Part of a small language model's weights.
Architecture: LayerNorm before each block, rotary positions, no biases in attention or MLP, untied embeddings.
Training: a variant of Muon for these matrices, 981M tokens, 14975 steps.
Each number is 500 + 40 x the weight over its row's rms, rounded and kept within 0 to 999. Layers, rows and columns count from 0. Numbers have three digits each. The size before them is the row's rms in percent of the matrix's.

# layer 9 MLP down (transposed), 2304x576, rms 0.0357, rows 1936-2076, columns 144-191
096:479486443464440523505518423513462467467531488495540494503497560495509436471419457531524451484510511580460555457524466566519469484391516490463496
100:498521453435510549477476514574512476438539484470526552433506493550451406473458507469470448437496486529491508490575436522546405494516454453396510
089:561490503495527521466536508527463480569495538446480489524535501465448527512541605553528529527485550482495526482434538528489528480515540496445424
091:524512555486492550555460433526546546559508538497497481520505447496524447486430441490469519545461493459532499497532431470462503462516547436455477
102:473498480507501481512398562428522523465532488483601573457533512535509587482444564491459494488425572499591519410459482530436504526507499487472488
097:416528512561476471436588535561530540555462467460463457422578480434446500582520487482528525493506499461541511468419476551450537518459557551529486
103:491528469489490449548519473512526437450413525499436520499525521519453513516462505496488504436420455461501519471468461470540458446500453573564488
102:486506558481522587476483550570474498415542468514513494519505548460567528510479512461438521521496535497510430499519509533572502479536501523486513
099:511491542478595455520496517580495531506510517445443545585505518479530455508492593501523579518558465555474500538515483467515494516423540468434517
130:520503545577427527467500515478543486522594529512554546456530447512428556563542588431555508486513478524512510457482509427476537456552467533539491
100:480480529564488545478478472519477536494466474515491550580457517504430477551463481443538526530440496515543462535483453497519500588486469487491496
096:542474497519507585435493428522528520505524457488534516421562494533474514481516500473583468526561496455487499568490561516501499485472533429441450
100:519404520508481440469450510457541546447568499496522495512521542509473486479494492534496538543506514472467480436496543463515544554434528530494493
100:508479518455500504433524490548494519500439468443448490452552479505466467522446573547492548517502499518529519477520481520488517468584490529499546
100:520471486499446522485486505474484381494500436496551463514544437563489551476418514554469521493488411445483484507510489510433524408515485468508565
106:466427509537478516506468495422565485409554433536544496508509417506492513551535543504518530516494480508478519460508520484497504459476549492464604
101:432487458466522517551460518441516511535572468522508561563474476513450527454544483441459493495508524457513440492454479532405567546533549531514489
116:464527454507519514391508482536495551504476478496501536478553466488533452548569575494464491518446596543499522560568464529478607526553492491472453
097:528469513458516582467513501451495471475534457512507488467518469429441527467460500467601509500443440557466481502503542475523478496499502488555515
102:478504459486457453504496488449513503487559484397547492457529426441492454448497600510471469521508530446444487539469490549522490554411447442563504
093:488523548449516480458565511512478515469575449438511497445520548494543498577484541610455474389546474455481534540516484459452573474499484508513485
110:468498473440499530472506555496487481513494494527493509530524559508558516613473571552460518480471573421481530428523450511467541454464519522465581
113:435526423459502524487497489524509468508521488537462483606505521538461506495501545565461540498456443490546459490511570432496463527496534528552474
103:493393472510370532488496483441502481467458462531568495447474510502499562600499567485478476556505506447480494533465503537495456493524519462497500
094:489461505457493523466553460484540539526461509511462480474489528510534546545454531451471451568539496453493571535499546461520489432483494479494579
097:559522513491484424510438481498581485500492411452508411483463438426527454562513540446509541458509507435451457548525490535428477576502461537542520
096:537524503497412497474485512528527455482465465534543505500542530453503489454432526531473538549544544510475456467529493453490513472524487539467519
102:485514566521439554529555489475470450540489494479499502522508489466540428438504476483529484519531445516523544560516507481449468520583486393538512
099:500508495541478527507513545528486565526527523503483495458506485506537441449540543422531489416527529521473479516444502486468433439474485467470512
101:502503531476529438524450508529536438466478504437495481473489520583481429500510492534470484455532581520526460452535460509499466519579494450527496
095:565532510559458515525443458448487484571520397482496535491469531512518445450506554464541489483467443524527452535401504450535579588503452550504479
100:508440432531510449491518558527465464542534552520521489534515486453515504523493491542562446546511486504473522482534520569544437500536437501550481
101:580503511525491453536455554553501559481561496457556542432447518491516495523544485466487554483499444546468492451500466502464504506556541448462578
093:471481550522492505491488452550469528465468482489525567505537475498516481418520518533434495512481479490526454464534496539485421492543499499562451
101:524483500463536503535457427475472495514463532541447496529412517500533478553587493476483459498531529541487519504496576514559524598449422514511517
092:525511490508545496533528479471490524550471529544486426513481462484482521476460489514468508439516537462475544532472459587550516433577559472519453
096:504465455522433493526502582479498455493501496501582513536503546446419629416479492504510522564463524487523492446516482508472487520542480484502594
114:467539473497492517437464564441505488501471439515543492469536402515487550469522484515477562465499525428485520496511493496425425474525515506435462
096:471494456426495500460491474587500499466520527487497541510555463478543490455485510458394532519429520510443489500497475530491494457515474524499513
101:479500472575441458512497597495491522497512446500524516392554519556426531501489499475533467525489451506469495504483412461405554519493492453476482
099:504495397499548495485432490565478515484495490504490580411456537412491528459515566479508507458511496508540456582462528461452480567482567606541554
101:523494495453488526505474581449474446498470495442581510473513539569467505453577525520515495500441488520518475529485542545447452435568511510523509
099:455500481389492479529525528464545556605541502464498484466520585508532530506439462536559511504477465522515436613478569479492491529473511517499530
104:455437427554528526433496533484522525405546550527449516531465486499467494540495464445476462466586487469523503472522520537498524402525527506557511
089:557512508605473554489493559452572474448464471505557488469485530468541496489484492479466525489516453499436447545451542516558484536444519500469442
095:525524538403468514550518461548466470486458491486488486531508502449514511526515566523584575569489480489466499504578515425531543497573427525501571
120:460490490456494467493478536493481473536524483511564495492537437530491520511490526465489504465491434488471481444515498472507484519522506559516489
103:533463516506527493425486528524496579479428539504414484487488525536478456477517499475491543543542477451507483512509524495496474505541506440502508
109:440414518545505509509517508467498554490449512411469538492470410503472491460501440517470507498549493578440520453526447511504497530454484472554510
095:572514477509525449452498492539474572520534553442479470492518555456457447560458524537490484477503485515479478460417510497401478461566503512542536
092:572462459523496474534501560516462507475484466516523514488494425474517314438523485512497504454505529524462537430481466454537480540560430551562489
105:589548474577539550492523536610494478492516513502497502424529481520510485488485504562517574537443458486498461484412498586484472534503491510556603
099:531562489513506482522545509467472459485487577528519472554489481490449537446460482497412458460526457561472518444507552480501484568441481422461550
099:517436450423546480484502553521565504486478505578427467601465490516463474505494531503490435576567496455506579436478455527497480561524473475493482
098:555512530486533478361456461443548447437535484532561494479546519546443485569406520513523545493471506532502497533504442502490478530487498481520584
103:505507513504539423503470503509508420573493483474521524517432407572502512464517541530604547487552556479484498491483482576450510468497501401431541
098:478498514501477469438508501550539483476522461508499531474557524538536429498564423476400498498522480460509481468444522495529545560545480439558456
097:421522457562528559485470555479505561449556478499496563551541506478478564471496495447475542528505481433490487561446483485443430487479495552526507
091:535498484560506524536526510552521513532416455504477456526577504540521541490517517571465483582532508522504441544470576492526517516531497559539557
115:562497512461453475523488589612487494445517512533505485462454503529587515450507507452522503382476476477498498500505507572496438433505515547542491
097:495459512446537460542511550570513469469530490534535486514459548451540593491506482542558525473469506511494526449507493470503502503490542513502543
097:550475514541440525434470405505527450581472480487491484486440561509526534485489564459514449522519440645501525484484539515529499477475469451519484
097:517490512529488400548453540478500490494531445474531465547466482497513445497487579522472513523534480523577489499470452452492561474471483570491529
089:464409506480530509478448524510467478520459493491523388567471423510551484522533558552522503535487483484532575433410450517504478532488547522512535
103:502459421522503541446573502500526475540462510525438466493517484485485493537471533480527569488525477582484463477523512500523534543496520512482519
103:530521512485535525415493585547482497538483504483459476412441475508522504489580491528553551477561456446525439493508516474564558510504524493484531
100:539476496495446468406487519477501514456495549543523472467479518517417484489619480649512441539534526460495484536638493475484454462487487492504456
112:491575531518450523497460540432522530470510512516527563558498467502509522512453569505463518621467456474569495501492537458493541458518505459499536
102:535469506515470539510427508521473476514502514482495461516448451532485500501470485535483477582489486605485456481450443425464589482448493481511518
116:563551443529487543534556471500524491541522521482508550480529467560540524515529513500465488577484404485466480385568505513429466543487509484525558
100:510486465499607502486468543490523507557454520519469477525481459483443474468485472534516542546480542457498495513458548509491490484569466481536476
096:541511436524430506487506509525505495427515520478466567497517619495473504463508522465439438467506558497558426567554495502437503440437521523526519
101:495425547472503525546477583518484494441503470537484481523430502465514467446519502533512449487451513473504501588606483494532436468516457487546377
091:530477463557524503522492472480540438573498550531423511461564509341570591468474502592469539474456563486509567490518450410531493518508559525574412
098:554483507524488429523574485427503507515559598456491484404515514559527567533476454477455545536459518551533476442530417447474559488494500511517542
101:537505480523456482538490477499512438467539548532497503494561547542499557527438451555457500501498510457558510539562510452475577460548473530494571
094:478431556549541577430488551552501504502456574573572482559518496505484476423424441459526489555518478526519482476512471514514486465498547567502504
099:505494523483506441544495483401514497486480538533546530554506526441498526462570504481454536485538487515502472457492477492523538412512498533431542
100:515495510495488469508531507501536522510540462418419503512452474483555530455491470508465549453551543494521482499484524470568422483540460474508460
097:537492557480418476480520544564421493504514475481542505500437492451561491481535499510466493535524497492525581517423455441468555512411440520461477
098:479547553403519528483497485493453515448526430505439496559456537517466563506508456490512538497525479480545482544494538497560521444489475442522523
095:522471581576457483570525493487442500502511479525489504519513476449380544527541525558491462469523455468495469464452492480486484463506511556431509
102:538484514512475460523504522530492510427538418473555530527536449505593600536497488467530507465486529500431435507459473517461533475555501557487464
090:471596504429462485484458481482542484503481568500425549438478478497508508474493538462483499519519435495561470422434401495443510510506509544512500
093:585488445553518569472492478541516504487432471521448546419484557513504412464497504437443486524480532470535565494501388529455440432539541441577503
105:485420517453456476473494524492530467509443498523413485535468564531559417505535485492489523478514525432494483557472504566538457506482417573518554
113:451493505522559539522475546541409535442444429502457529510468498569452501535419448508476457521517483524431495494538450481483507512491535466428547
100:497523439525480534504495479519558462485483454480524564491497550462566454552508469519526542409367502505515470547481473487472506610462474584524606
101:481500544478478464469436505427550546500520472473459499480498550520522490405482536469486497443588450562470480482543453378461540437433531486532527
098:531408496535476468467465505517478443503508507536538489466491485470505572472472472437492500560529483492541555546489493481534438550487473524506503
102:507501489494569476466521509536475576391480529534513515463522483534505500556473439480524460430523551511475478534499525464310519475443564515506519
103:462503521527511553517462426519472618447463462499488516497459559461475467476515458496480499418430556527474496432509501528490514464561481481532493
088:525525506480487440460547508488491444586487440502515468520485440500523524515466523502571495444553439509531484490459602485461522499482567515473434
110:478480501466449479494518552543507557443498560532413504573514500499518470560486598505426483458552495549491517556496453478495550482495532499480533
101:509539480422534510490504453464459536469520522521444506534433500497462460533498561440475453523493475510498506533523449438551522512516534435466498
098:519518406450462482493519603549423452464529518490563477424556453548432481529450530472416561447505487544468465468557507512506438453517504503491435
091:467541511559536493476518551524441542461562506537533494432543482474523438496487549521513456514468528480526523532418503522507559494551484481515490
099:537475502534517545520543526468487470485450535524486472479423501489495535485558436549559544489520482468468412538560562575481497532483502448522537
100:512421491556457454491458509553472482588546441526502512514551501453562469513433535455485467493524495491478446513495565477576442484488499397526462
093:478495520468471484456550554551398470527457477505527512429435574424502471441546515456477488510510462581533452534501605502547524486488587536459462
092:469483547525540579416434496471575545468419486475497488440488585519451518494459560537538510470485472505512525463500417518476473450521503502573442
091:495547524441529479463512523472522537465508516491476553497483442472483559520555501539408419490519454560529481519484505492464511507520472533490481
100:468406425491539508478516475507461502518480481501547574574515499538546447429444540479566527434547526414456459463557454451497474498532488504491492
095:575567466434431541512425507498445500509522498511453476513467530444512512467511547463507512497482505476509520522476559580506456484511564553505491
104:531538491429455462483534485502519500500517468476534532487483473507525486469522519494496509527553541520387538595536529508511530444516519429415528
094:390447519527480510513462445451488553463480442424547451453521495398531484546404486510509521451526565457472517571433510553572562493462553455516427
094:480535514526501459459477466493523542493498556588533530543538500427488516507473414506446450499425511467445532505493507496508499545496502584514559
097:527513441536467446485478537473533462499542522448448476462480531561485463470475499557507499487484497518566523464518549501518514454595489466529452
094:555507455540479506452513493445521434492526498532552516538549489507522561527505505468565476509530480549447468558463473492518425500455469484514562
099:459505492506483423481484475458556542467464471489510480551479559531464449537489554524513470483518490514486490446494462462545542543474538553491479
098:452524486497502447538505552551533463563490469410532541511508531455544485472490540497497507516563476510494470523505586515507478498509467474589478
099:500464504563495443482431546537518510509488476492478554509469538498495559450483520449474580468465528543531458490497469547550493463486466465519446
096:471520465513502556532490529460462572518534497584478507554592598485503495525475497497488453471478542458550516460570425502510554452493509508453480
100:503470526494460477504520479503489450524578553476487498497472561496502499449571571552575431524439541508523421596555593582488478490516505454552561
093:504542518505572497471437467522473530483532467545425452594499451445397592452497528555477508538472525493469620528469506511533469496486513491450468
100:522481559507448600574449503515505482528527449510524533479525441514478522513504500432437562489495487442470481480467555421504504499519550506460510
103:554525469531493478474477488456501515484452485531463398512456532552508485513477525520466496485543517464428581445470474489469510447512555525477534
094:534469466502496448495550526531414470545557516486512512446538524462458476470496442509511542513448545523445540498588457454608459575474414495508499
096:435488513501538480489521447478610504566475489492449559516431543496626558515476480503422489547517516499428405523517504517420492490545454577532476
116:547457464575480441496526540460482505475439465490570494479446495535471504421516475501484493524478489444522498468482440477494508446504520499457416
101:552475542533445475516499474491535487435575499541460511467593476423546501486476448482555484513571476462541549525476529455417471509538548503492520
103:523452489538589518487453579499422466550532527517479574513505476534477549547523500547476554498555534500542525394514434507476469452447501499542539
104:413470477555503534477484503591511510502432441490505465469465489416547492535538469512505487553428509542529473554522479510499477564506448588563512
106:413566465552548521452490494437506475484536502553548498531514518569463541479475451477528464526402536465481477374483491469456503523603430491557582
103:432442519489533523475445540476563447547553528476551476501446455425574506518527510534490430515424459455508481502504526512551516448521455519484403
097:545509467499523494547496525502611499437505409455495518577490464486441486533546501510507533456459516492528466523470481484494497579532516541463486
087:453489475427483529457481542469499512454563531514547461528481539533555492517523464434494482453518519507574465477492415568449512421474523487466494
093:476507451593544575523460569481463524462538538441451493480559623450516545473471526476530495508503509491473496567473470448487479485516474467484453
109:537550458496521402553495534499466483515431466483516517484522548501526443505488428465457547508460451463518626493498515535499464569513506490508512
094:495505477499540545500526484455476450475514506491566495528484497569501498513485425523573465482483505505574506522597541448456478502449495513458397
095:452523458508513422514460485498517531491480531414563499457475517605502524472595504476536514491552565448450415445475495475449483518523503502565484
099:512507465527470434507501549489469521547500535498539533429523515508519440492542479542632512532489465415454483512442487494393458545502384553495523
093:530516447495511436508458528469500494484468495489493450576478582475489466477513518485452522575506436504605498547495527459459458557493518544498571
093:436511572497531473461542487524485446514515488537479516397472540479513497474503511439463559579500495486527460540516451444517498563406537547467464
097:496485512536475552501477522543551467531474510401501518507473578528522503521512464508455482480518504520465494542521438471496443529470403470530539
108:529474490542550483488485577440505414503458532464537558461516487448511504496467481550516501443515545487533531492534458503522485549530494510497560
098:513472498491437482550501492480445528486496495516495520434441541488516544458481536494417548473514430443536491458498514492525588446614432474538484
099:499493472504469525528526464465514508532526496471545525535456476555524501479457508547535470461521531510593483472501524542439464464394523444508553
101:550520500461475535507466497555486523490519506558509479444439476479505504544487457444531516466589500504477548574639546540512533559492480504481477
101:512443502539423512500448477488444510493535600507570554464498579492458524529471534469504501501572462517480481513497473540521497465504499505479468
098:539450479457536586483460527537597526491481482489522525444418525449480589496538542543470544506433423438495500570468516437453544479529455488507459
# layer 9 MLP up, 2304x576, rms 0.0357, rows 1937-2077, columns 144-191
100:549530591538507516508473431484518471514547448441535548510507442540559531457509508509505444474532514490563514504575493511454501532480545462494511
093:482505498471437449539485440488507396487589496530550529474553537502464545456508457465514468488461483569525522535505475455525502457527452502489532
096:464431535529493515542382477453586505491524602596586457542512516547455533510537526515462548436598554458514423501499435466507469538509467491547450
097:487495532445452438503485500439522513507533488529530482428484449508479515497511524420448431474464532497523572510585527449527478531544482503456504
096:469505558546489522555471539533525507517598506459439558500428542387485574434519447470474530486501515447507492490485550498547465640524485500536468
105:538497526552469467470529393531501458459492565515517503491517483548518450512546435479524558433533473512496514506484469398512461445516482493569531
098:539533576513454478512549510502516477509471548514479499474547522528509501517540491484476476499435516519448504510458513587436532507527488467542511
100:569507505560595473578451503504560463505427472440443504515493532495408548441498482459548530463480486446454470509515476484478514451546478449596485
112:461526564533557529468526444395512560517512492516493477539511521435462470510541501493399462505589463534401489465506457497559518542467480440473472
101:416508525486518541462506513550464553503551558554480476446489562495482483502493552489448572539460462477481474502489497436488574467486566516561514
100:470439477536476503522480502502588465438503525442474503521520564437504485495530473494449546485541529431478469550551513494470466462431467488517498
103:497484479457460478525554410480574464476451472539497543512458551517528499526559543492528478462500536522512466489448497378489383482504481471508480
102:460585545594427488457539512490432533536507562517455520469532456515511413537527547506463498517524450510438508516484463480572527416510485548518422
100:530539533480457556445545455444489522476503459489511450509518509578530540530473479566517503459526497491479445494463519442523379443518503471450498
103:499522550499523546497473503473432540520502561565526544521417472571450427547505539511504496479558492452448551517468500493356550486514474487499504
096:508517504446419522511556426481512502465514533495501407490482503453529495457486497507482497539463511507502464475567497474518520499528520443510529
101:475549531497555469482521488470395549484509537521483540510505516549470526504565503436495447530531568505464544569530549522493560540508472445516541
097:520436391539464469500517528474524509542537519523467554475511505447600501518562459471479432533542507481519560530482440470512477475457493513471483
099:508478453461485528548496441485476481538445594547537398462434563473481515475453468473434480464466518448506543503526537447517550514459575553521548
100:408532458530546482473536483521500495568432458528544535531475491545492486549528490494590399532536563480538474442510518486465472464530504508514427
108:457516484457580602474507515452518494526485474493483538529529477527485497507513556547389452513551494448492522480540501508531517477490424445463529
105:497510551439458505492463394508548568540540533476500525499499522515446486465499582504494530437528441484565500483448504524512486566480532512534400
103:451555403430536529500477527525540508517513484409417475489520510478480511553496484448487575464567469527515502514424511529451446509478499477445525
097:432473521514531466484512433476472412553576469482488507504471493524524489555477498501550451465521555525518487538470561520501461471521523452537582
096:492475522474469468479547512455535461495562490465488529518502567549510508472551535568477538463503507512431520535529488479539425452408562616518549
096:475512571589464468524534514465529506493541543509488497482500435529548463505474470482534456465501484540453431496457493472463454475535462444516489
100:589555542493606472552533409531471482457513484517473459486524517498505563413433435574472480455596453487449517528547478520516492498558516463492535
100:535540449381468506525526509499517519465433499489570507520455490519495517446498416506480496510453519529491435518485494501514431504493452457483516
105:455529546495503533537525484465525461488490507487453431522510501521474464531528503525445493540511593540485510473434524544510556462510519537447547
097:495549518482468536519441462539444563481505507536525551481478469492412525440549465460518482451499522500544487547457539518527444497490458507531478
095:576448478473509434484564531560426503486545522531494476504524464479481462479533496533514531472520536534494481511532523521466514533506428496499499
102:491487547445537480477474498511549551462494550577491459572486455550454513485425496507462492524531442430473559474523535494557544496428561504497452
100:561468453491516573526533514492520520483548476481505506528518519478450432522465523547598507490520510497461524524515515485557581542428425435467526
101:516530536552508435492563506491481456475478436537422465450497422544505428467547571472517499533514508531447485467527505486495501537472476498510532
103:406529528500607571574472526523547525529448496436500461562449555545512534538526483472527549513480453513504568503516526491572569564465459516500496
098:468404532500472446513503483506519493446439524513486514480471459438493551475489454572464458477492518437517447492500462506530489524479476498498451
113:481423549441508486441568506501488529531499396499491529442452470491517510489501473480507513531514527570486517446526532596497473519501488472471458
097:480487553497470442502440536491525532499510442497466437520511555507553456445480543538550479539485474549452546482480444566452532509531554488567466
100:476563561497505540479522522372473461482512440535525453488489518498563489509525443568506469410519497531451512482454535484526569495614534449495467
100:555517533494518527552404498510444476523559558441576472490487400493497507499497510535493444489465472537516457509571563535470462442472514483436542
099:462504398482463451501490494502531461555486506467433521469477503534473467514601450481456534473455503612512409588421559475422548521537516523553518
099:486499516488450530515467550533506462511483511563556521557447454493422518523498511556497441477504566485505439427499546503503519530540508506516568
096:478525530474540513527547530424420416555486479502455447459517466503575491487469514511483548546563494544480442507516511528523537557491507500500441
095:562576480499477491500497500460531542514601547508410506468461496487457461486467520487481501576521481475450396463453549525505427519495522445451489
093:508488477533441533461434530519482537503500482527479464485499468471479461498548443468521545485460532493493524497539469599526495539498541510537532
117:479510489416543529457509525547538465461520538365484442524458480413496482513531526488527473539463512472520528561397550553512519502508469479471479
109:502498536474439450468507551477557562543497465469531547526460561449467487501528457498486464475501456466447493474484503527510542522525531503478513
104:552551552436517477578480526476580547565483446557509514533537571481514511514527545504531497532476508424545467524531468440461547454539434480427536
096:508514517500489493488493482446513490438474439530404507477497492477473555477474493550540507539458479574441488452506491519447465526496582511387459
097:434523541485446459469489488526517535459526532559537478486481480540521576471566450470567558485523455520533417502383447471435534440527517443548456
103:567507467465431493458453501495526535485539464548555517512567479488484474472530486618485484565404552497464565469435458574471486520527478461489516
095:539520506507548438558451570501458532455489534490511439557548505517521508495498533468466563525489506499544503541531506473499523452491450524425468
102:509510514515478476536454617505496491510501451520487486501470616470512529432438452485490468487517494467541495463545501500509482434520458469512511
102:514451556488503491476487435498510538462571430484525441496534526495515492449515498530486502525496554513502554593478555478446490514587417470494516
103:491490513407418536543511496485487534512563525505468511477499517477483548545469443457512498429522575478513522505438605474546507447518488512547560
096:514472557506521501461511502456479551466560500571533525504481527493488540503483493387524547519521480485479514525556550535556484475522506514475525
098:462456476553490552511540510455546532475531425446537436472503532457550514521479493455539486501457485546529491569487509500531473535432442508542582
105:596481478455457424564535529456476503532491540562551520468573460552548468534560464546543510392499508511503504533504474438441468456400564504434512
111:435490489385504515491488418436507477556466453494467459534495500463452512481519511456482523548521458573458492498466498458571587529511460503397519
100:498556490581468544407564537497462506524463516458503522550462466463522562447470486530554468448551444524487481459565483465495526536455469454490561
096:490496479560555533466455495457492508576443510502433453474521460496513545540446483532521522483533492511441499502506484454514561444506456514574486
094:484403440513478500560428533535463440516495534473494487507467529562540468511481551470497485517409549434532528506570508548460406532552455558495500
096:469581528488566572552503484466442477563463468574541452464525468537464510545493518498517555483462533492454505558492515557538557472515461533489479
102:480470495490459472485478481486451529447424496449517533497461494492525476496487484492490507502516497522535493572517374538449559486501536476460530
100:565480443465443491477492480494503470505536467460491419520456447525519499539463508502539491510497538538459529499526515459465528492450501535547499
102:422499506433494457497493531533486482546575526495406485558492502462503548541450488450517462496549490468490524477585494490571546444484486492551435
103:525543534494478505478484432475514463510562469513474541475484449500497472546503499462517516546550539461507485600528518493482527570515537482462525
098:490509523439506524516485548455488534487487561491453472540483499452468478502447523491488547448501530480541547458558466477496565532513460492510498
104:524526512464467523562557478511540538531429543497521537491493547523541469544538529577395508487511529460506432467546585529471491437523488511502486
116:473437498551471466479453440520513527469523504560516504423478503502512504539485542502522466501483533493517489492509508529551619546500472529494487
096:485540586475592463483533458485485527461503499451522437470537447484522531523558447530499515593445455482509494481428454509440581489396485484470444
100:473508498502496447455491455535543519530533512443429495490546544464479504507516575477521528517447549515526518467405496484514508472447577497456557
089:475469546445449554499489462515477533499530537480450500548531538527521497556461516438538419521536458458507496488473570495525546566460376413433485
097:504436523534549512521533423534478513584608429485531492541442552538445472559481586490553491467476502444459544549484531504595475426492493529475480
106:564486433472493471578524552570440450501590515563462541568475554554473519431527440549539454546572527483515514459539508447491525460506505486544514
102:495547568485412541616505469544490503442455447508494490571525529502460467530532528483523557491552449465471505535510553459545547451494454480562511
101:505515541423447501462522547533531489450462514476505480467547519522444550515468457520556510534476529456502545419485518541594436491516509496472513
096:502543443566503543448524440466502520521515463434555500438448506549499500478459562489488505514410529531535516505496476547495525522528501484510555
099:498443543559477478514553470481507493501518483500529481487544591475430469507483500522573494403558460455476535532459414485510479511600433460546477
099:568494532512565520498501470470542612461478541495496464518473473530453477500443533449552511520517524543451494433455506470527524507471470498530585
099:419542503495546480502383492541491531500464481414507472393549493568509511513521498514511503509580561519518544578499490492423493466513515478418467
097:459453538488448557493487556445478530557440526515501548555476516527485512487495555514493461532504548507484495515511513506588505525568484453507507
093:543527495512468525441522491554472519485595489580484477480521537493557513484474509581535464566522436501421484509551558509527493511508472460503510
097:452461479468445518518527447462506601472487517449431460492547457517487482503458524490485523420530420549417556501501526501503457450529560579441598
101:384551479457418486514468446512553525479469486454432546564511530528451448470483487533517426441491522483512419477529562544542436495472448572543487
099:533492542519581520554523473474467505443537473548498489518479511575515461502450470447558484491475515493526554514543499472479432437514432519490572
102:486539419521497535466533498536419518554522493480526452492523548471445379461417491510474449484477431516457533438526496539526456508493467507545484
096:451524480506505582565535516440520465471413518584530518573515499539454503567470441525538465462468510501558542470519528518513520514478518567513548
103:499488535518499500452534469439437458476436536451536539534508526505491462502475540496535453448498455486480510463507480529507509499469471501551508
102:482544506550496504573509485480501537469543527562486505473458473474528506552482470527460453483470541484471522512519477521487533510436511474565555
099:511456481550507477539501461456514479466507461469470481531472587527473502502475461455477463486544495455486501513499499519484495459483456526476548
093:544583431460548426495585525485542455457512548540550456518469484567495428492514454461473516487489477476425442563538543463448515498456417500441471
113:506553498458435507523545550480455438510522513501482521521487515516476458564502551431503352476508467573476523560484516505481438509497485448489471
107:577512529497524544505498513479504516491462476421505455527527593480499505516530495508471458513454522558500457487454462537448567523529552489472512
096:526521473449530508561506489463474478518567471513491512432507475453603484492525510537555558459541479412481491513451512400503510491585480499504502
096:493462479504502430504499468477449456507488506472516392507484505596509495534516520481520505487520505523522527493500533496462495446518401512468463
100:572550585479444534574541549454554475449474479509445586507486537484520459478441397513474472490469449473488514479485392585476440486516403476555433
099:500537449502506502496539425500496487460484529579514498508474488507521584457522531437443500522548534518498491512487457478465462501562472506550430
103:500533570449517511515513515558474511509430588433504486507468524459459468529533543511533545455508535415489530512502466508482528523508562420526556
099:517564510430520582491508532509535516505447474529477524481458507418514474528519517453531547435440484423500522460535510427446514449495433512611510
099:490493490473500475534514510529497492494513503500565490463547436524502498503481518547511539508505451533461505534476479429470553452542484499467458
105:512517496512500509584502410469434444510501475470449489510547503487501536556538468515574437521498510482502544444585523515512479483581470504551498
095:541463554459517590548545529519494521414465484496507477480497520463455503452450455539528435537513454518498454536462487435466511525508486476452479
100:525480505520479454584492528468562583492462511535416507479578506556541523462477495526517435511630472499501580508488466532529469504527474516509547
093:574514454451463521488507466603490481568513468494465507523485519421552440550551474499486496476443509530476428468495476493541484488544460499504521
096:492543502426526528541481459406467481501554522458462493493522510494460502510517474465549554481496544550457556474516471422522577490467484460504503
096:425528496473407484506553421527434482539528547455507482493522552477557519450466469548540500514451519455459470520461477495464541524492500552541555
097:502518417508513480580545502476556489511452543516483579547454475465569509618559488523498507488525508483584525535565491496505529520468461504473494
097:520502550487494493533538496492548505528512505545532489465480491480503533498457494454565442524524474486458500485502576563512522517588552516464507
101:449523500538495561476540461548535471522508528492459504539506497532477478584524555494522524513502491506495523570442523487518505512445502455503506
095:514443522545484470471489461527538514553535523457509529474512493512467421507506500528573498567452454470491550497488540412479529488495492502441538
098:379538446413415500456511465485466483523430506396497470471498502486487464499494515504446450472465520469541504493430472446433483439414409465537470
102:571484544518512545478521520408362481474487561534465452526491498498468424494500503501489479457488536495537458481529520519463521504423448489529438
097:556517529429508516559538479532432448448541546496513516532463564556427445560501547454531469466379441460486524420520556439490485464489455486481532
098:514451527452524576526521462508462551556475473524473483510416483459481444473570491462456500521469519538405452511472456486498452453400583555443477
108:464530593523483521503445537466497509594528479490432544547463502478490533497429486454522561445494527496498485481478470444525446493439470512509567
094:524479520494492491521495526440436469459451506476531442462534512527556477483444467504467555530528466466533536590494503462493486555476483485550500
096:539555505524468483541504505531547503488548473478504440520494409490461481541491505467499509428418475589520513485486481552509491510544451509424520
115:535497464526478427470537451479492458495502509453530517456488500554459500511468523464481485452510485461552464509452516463513562483512511510464459
102:380533532475517508483525479468512522506518476482496449502495460487477514562496525500593487523518557543371501499483505520410473505493562472501543
097:456487587504546503542493484453522546493467486430547574581525516488475535498476442507474486413550523489504475527502511483494509548456527520501416
101:524519459568448510534510557503543498508461415541499536435409544480595467511480511556517509475459586516538480524513464561442527533499539473503466
101:544506502496517556493499451478522473509471451562437447529534546450490543503509474475484434509512462515510498494481520455549518503445489431479484
099:451536543516587442543440480462479590557507541535436399524505527455479503562532535549422454434451499533531536540524563516497506516479474428478429
096:523506504458448495411528539423456432442482540519503547516566511470456524551560485543499480542503483454501459525525550518491532527469480528490522
090:472492498580508505500486453517430501498525525572473488508539379448501474523488484576527560512518532541396540455540555530504452486479437461584522
098:498465477526504482570532520518534517491574515514471488507485547501506536476543510533526457467631468480506536528509468517575554549514473534494512
104:485418502444486510472446489497458488455512482531485541559471534462492495478508510469550465488488449502507517550511574473530483548451550544548523
101:513511466487486444492535498418524505526511575597539470486519578458551551457513501579543475537523430448492520559491481487478486455489470477501475
098:506428540500604521543458536477474463524508507549464476495485510453547533552487542544435456491516516587526453466509597505624493589504586486471477
101:496504557497487468493431523467510514468557538412523439492551521528500433507463502493574584468514561445418526474425524481483505458497549524497433
099:492492555501466516472571470507514442494567503569507537513502508491462517543523537537573513531537515449498485470517574449492494588462396534474451
095:607496553544516514587545516554523538491498480478473518441497519519523496539546460421547478460507492537450565463554559491495613478521498513538455
101:533481535562514500490532513471517519459500489452526465541553538479487537525492474438474453512449534504517579476464511572457537493523500578508488
105:506539537467518499536498523503448473551533450588500493509505505503530545513473472430503430471441529496510543492486512541463526589498506528458516
098:488479512524516470413492507506577495490450561501538508478481496468483552554518484481496522407548513589502438456561489515479506598501485563456479
100:569534469526504502518464525527485475525485471429532441460502433480509438429501491457519464490547484500525478490480531476508499530554492511573493
101:559539519497486502514470565487513520535519429476507402522514544500519516505457502499556454460515490544465490515495511530533492483582424419511444
101:489524594491470473521502555517554502514464546459528497456539563524476484515465563502479563475468468492505464513468521472463449476465495473479567
094:519494425586508410492522557465472514468433456513494537500468486510543483449418510495499447421504498494589502539486390497554528525546496529565523
094:509529461488509501551529387540409572503478529433524483554511432459527439508519488540494487510458512399539499522447519445431551499419522500527507